config = dict(
    hidden_act='swiglu',
    optimizer='adam_atan2',
    lr_head=0.0112,
    batch_tokens=[8192, 16384, 32768, 65536],
)
Each number is 500 + 25 x the weight over its row's rms, rounded and kept within 0 to 999. Layers, rows and columns count from 0. Numbers have three digits each. The size before them is the row's rms in percent of the matrix's.

# layer 4 MLP up, 192x96, rms 0.114, rows 142-151, columns 0-95
127:522483498492501460480483473491467575508513475516501515517485512511466485529484502478502558494471508498548467481468430466505479488520490503466503541474526509491505503487468531489502511469480503550522518518518447497486509496540514516527485477503522505496488533490452535520506477515489475457
085:546520510501525456499499517436482474508484475506526519496469515508517501468498476488475487489495494515486502522461506480456510502449496505536500449517500518471544510520492543460489489497472475492554497511482541468526501508510529484481481508527446471509484524460542506494500436509493499530
096:529530466520485529503501476483507545528500470498471557533530508492525510510501424503496496446536502480497489474442529506494490497441481518483489488458467498472524472498521460525504497493501494536517483468505518497489519488522558500512516496544488487507527493517512520499505520507517488447
093:503483488509468513471449486455489432474468490489490479526487491496534472486536514530545518566448527499472496494512554441469534511540470518472507513514504527518490494522456484477517486516528493491463486499502530506503490500492519495508480483489503476491487483508515486471498522522458499469
111:488476534545540472503484509471549545520509465529491482504490540507508465463541510531512496478520484439506461474470521514491501497517486483517484479474492497469507522518469472505502510534509497514456477518484484509495483519507448498504512491455509519510497482537572497491482473492541507548
094:469507491457511533564517500459503513541509528530476487489479502509486480457483509451494517504498476482477541508527520502527483478417475496463476516490515513500511512490476506543495481499515535459479515508545503489512550518435492484511499480519509491526523449490514503499515493473486488493
093:514474471521487499497517492531547506475533512467470505498539466504476489505452468487527484500526518518517511524475448492546467488507513520465458476501501532453498505511473545513494538464483533526502501536525474488523525489485529510530502541561496511526499492496502533457499549516504510499
123:497501520512496513498485518492550508503493444459517513529514504505535494481526525535504519464479485460552484450497463495497515508518515481480491509477510498446497535507520547496462516508467484443518512480483518500510522481513485490535562494537506492537503487491570496505521464489533495489
119:477566481546519536487519480510514491487497505500461498476514494495500499512473479510490471519533547463496516544459533481508484513460514494508508503504483489516496536498531471485543480512523522524463510511504464530499492516485462547528458498445483468482494513494541522524487550454481496525
088:534513514493496492444508526495482534524513498509487501434532463497496523514481498509451509471505535507522520503508493464528481528538495494429469480526476498532504468528518500515471492470508499445492465521475552494529505500489485484515466516502503470504544504483490532509476514542528474465
# layer 4 MLP down (transposed), 192x96, rms 0.12, rows 142-151, columns 0-95
130:520484493526511467464451464489468559501531482501491502507471481504450509477480510490499522476461529512528463484491447488516479482529502514450465535492511520483512484518483502483496524492521459509504505534520463516525501505535485510529490480510567447511474496521454516488481488527492467492
085:451495521493504512452535521509494487522478493480472491487497478525494484481532523498513542473544523492522481481452488538505479489508479507494508532480482457527486521467537507503514483463465477493481517461493522495573524464539496498465476508493462533457507525447505471519513517497480524483
091:492498485506510515477513487502512487468592485481476507503479506517487509543531531541528480528556551479538499500472512530509487484517497497461533480466573483505489501471499492522531475533508525529540493508472502467493467506517533495463514527501487466497492479494493519482475512534501495491
091:509485525500474502516501479515524526508495508455529473515500471517519512486486509478497522521511505465476490510477483501531496541498527498500456489522446521493517493523518493467488463486502479501520551446476525544618507502538512518480509484493473497510509520483467499520550507502515487517
108:483484535530531470513502508516534486518458467525493533513492550541510472493547526529504516516543478432508480489485509510473523524496500499508480478475507515501481473495456506434498517507509505470504481518495492533462499539500461496489499466492519515513503473507526488484484493505588499516
090:509488521476475479458501492550484462492479491486476521447498506498525473519504503542505510498515490487464469482478505473506526505534502445482421482499497538535508469485538479522493521517486495520516465545506526504463478486511564505475505489499446472506531485519500476513534501500534491502
095:512534484488455502523517508490507513507408496490490519485484507517517468489508498482490541508517485482508524482503495477506478460497506512528489498551511442525521511448520551502489501489480477517535505502524490531403497476520510482491512476516478510485527492466505536496498527461494491520
118:492493546487463516494507520501577546500506461470501474522527530505553474490499529518490527480527515487524507475497461498485496498532517507505509518477516460455513508482505553493446480531491480446507520487493516451458509490512508476536541484527497497525514518479544500498500483502519482489
135:475537501526511509487506464519497500482465497524426509493491509480492503506492482509494427525513512477520515538420513471495476501461508500488505507501481474473511512503523482502542489500522550509468490495512487561467478510512482515506461520473507467468484489515520519495466525452464499525
095:531503498506479492486484522521511481498486500513515510459518496496492502504515486495509502468482517499511493505470501498509531505521477501494504495479493459486487501540470445507489533499494496493524499533480499471331487517504480501534488519517490457507516501493475492514492503523527504490
# layer 4 MLP gate, 192x96, rms 0.117, rows 143-151, columns 0-95
109:536478465518527521529489503500510484535522484518498503532470487491483516531460508478477497498502473536506534505551516499473500484528486437531473516518486506468522493513485513485474534521465511515529525535484475510491442523524538524504464529453522474498492500512477506492468531491512509576
096:476531524505485482567520480473486540490530467502495524528518479490463525468486507458524458492503479491506529526498498546526518504488460492514477515503493501473477459508507502517475572490572515478538494491504488474508497489481534503492496517490502511523480465487525568491483483481506504533
104:514496508513501467511493523462510511546497536498480535501520462504496536496499551486560482517514516487519474531508540516483480527503510500477507539518493490518502517492532520452486552448503549569512490472475509448494523491482459511500497473486509521514521503509541499499510476546513493532
101:528500501505534490514456512493537469517499531541506498484486495478488526443483491468517475502538529516477480566511500515534499502530499514520463522515479518476493511511482482482480545522534560514462517523555518508486479462530482509494500490491508492555536475522486515516512516515443501499
097:526540499525492485531467475460502488526501505483474535474509479516511517507476532524475498484489542526488450481523502474499501491472524526458493459527470499466469441486492515488519482490500489501511520462479491526515492516505470484526496524530484483472548490492485515493491440561555468472
107:489485448484486462508491473542534529483507554497509485537495483483487494460482540468501486516526528551518523463532499481488490493492507470466449527503505513508517507483526534493487473480532489533517481496545495513480495478519566481497450510495533494481505483499466532511453521485493506536
088:500536496508510516494478524509527562474523552497524465467490524485455544483522518537486527526531493531514531529478529514503511506515525520534491521503457515495448512519531519482485532552508552505487546520488528515488482488497500528525506470477494509544482504493524511498469483522498470538
077:506530519557516500500491513517507513527504501547529512513491486502506541500516466558521525470545464517467532497482484525504509539540535455527486482539494510490468500466518504496516509493495479485469547502522515516488474481513492495490470495451533473553539506523515501511477537517505475549
080:466492484496507483532471465468508539484508476491516478523528524512512516501538490506546535502501538488527511535527494514504548487515474512497490537509466527496520489493483525524477503518493488526491476474534480532551528483530480487487489460506535523586503504524530527448498508545480493485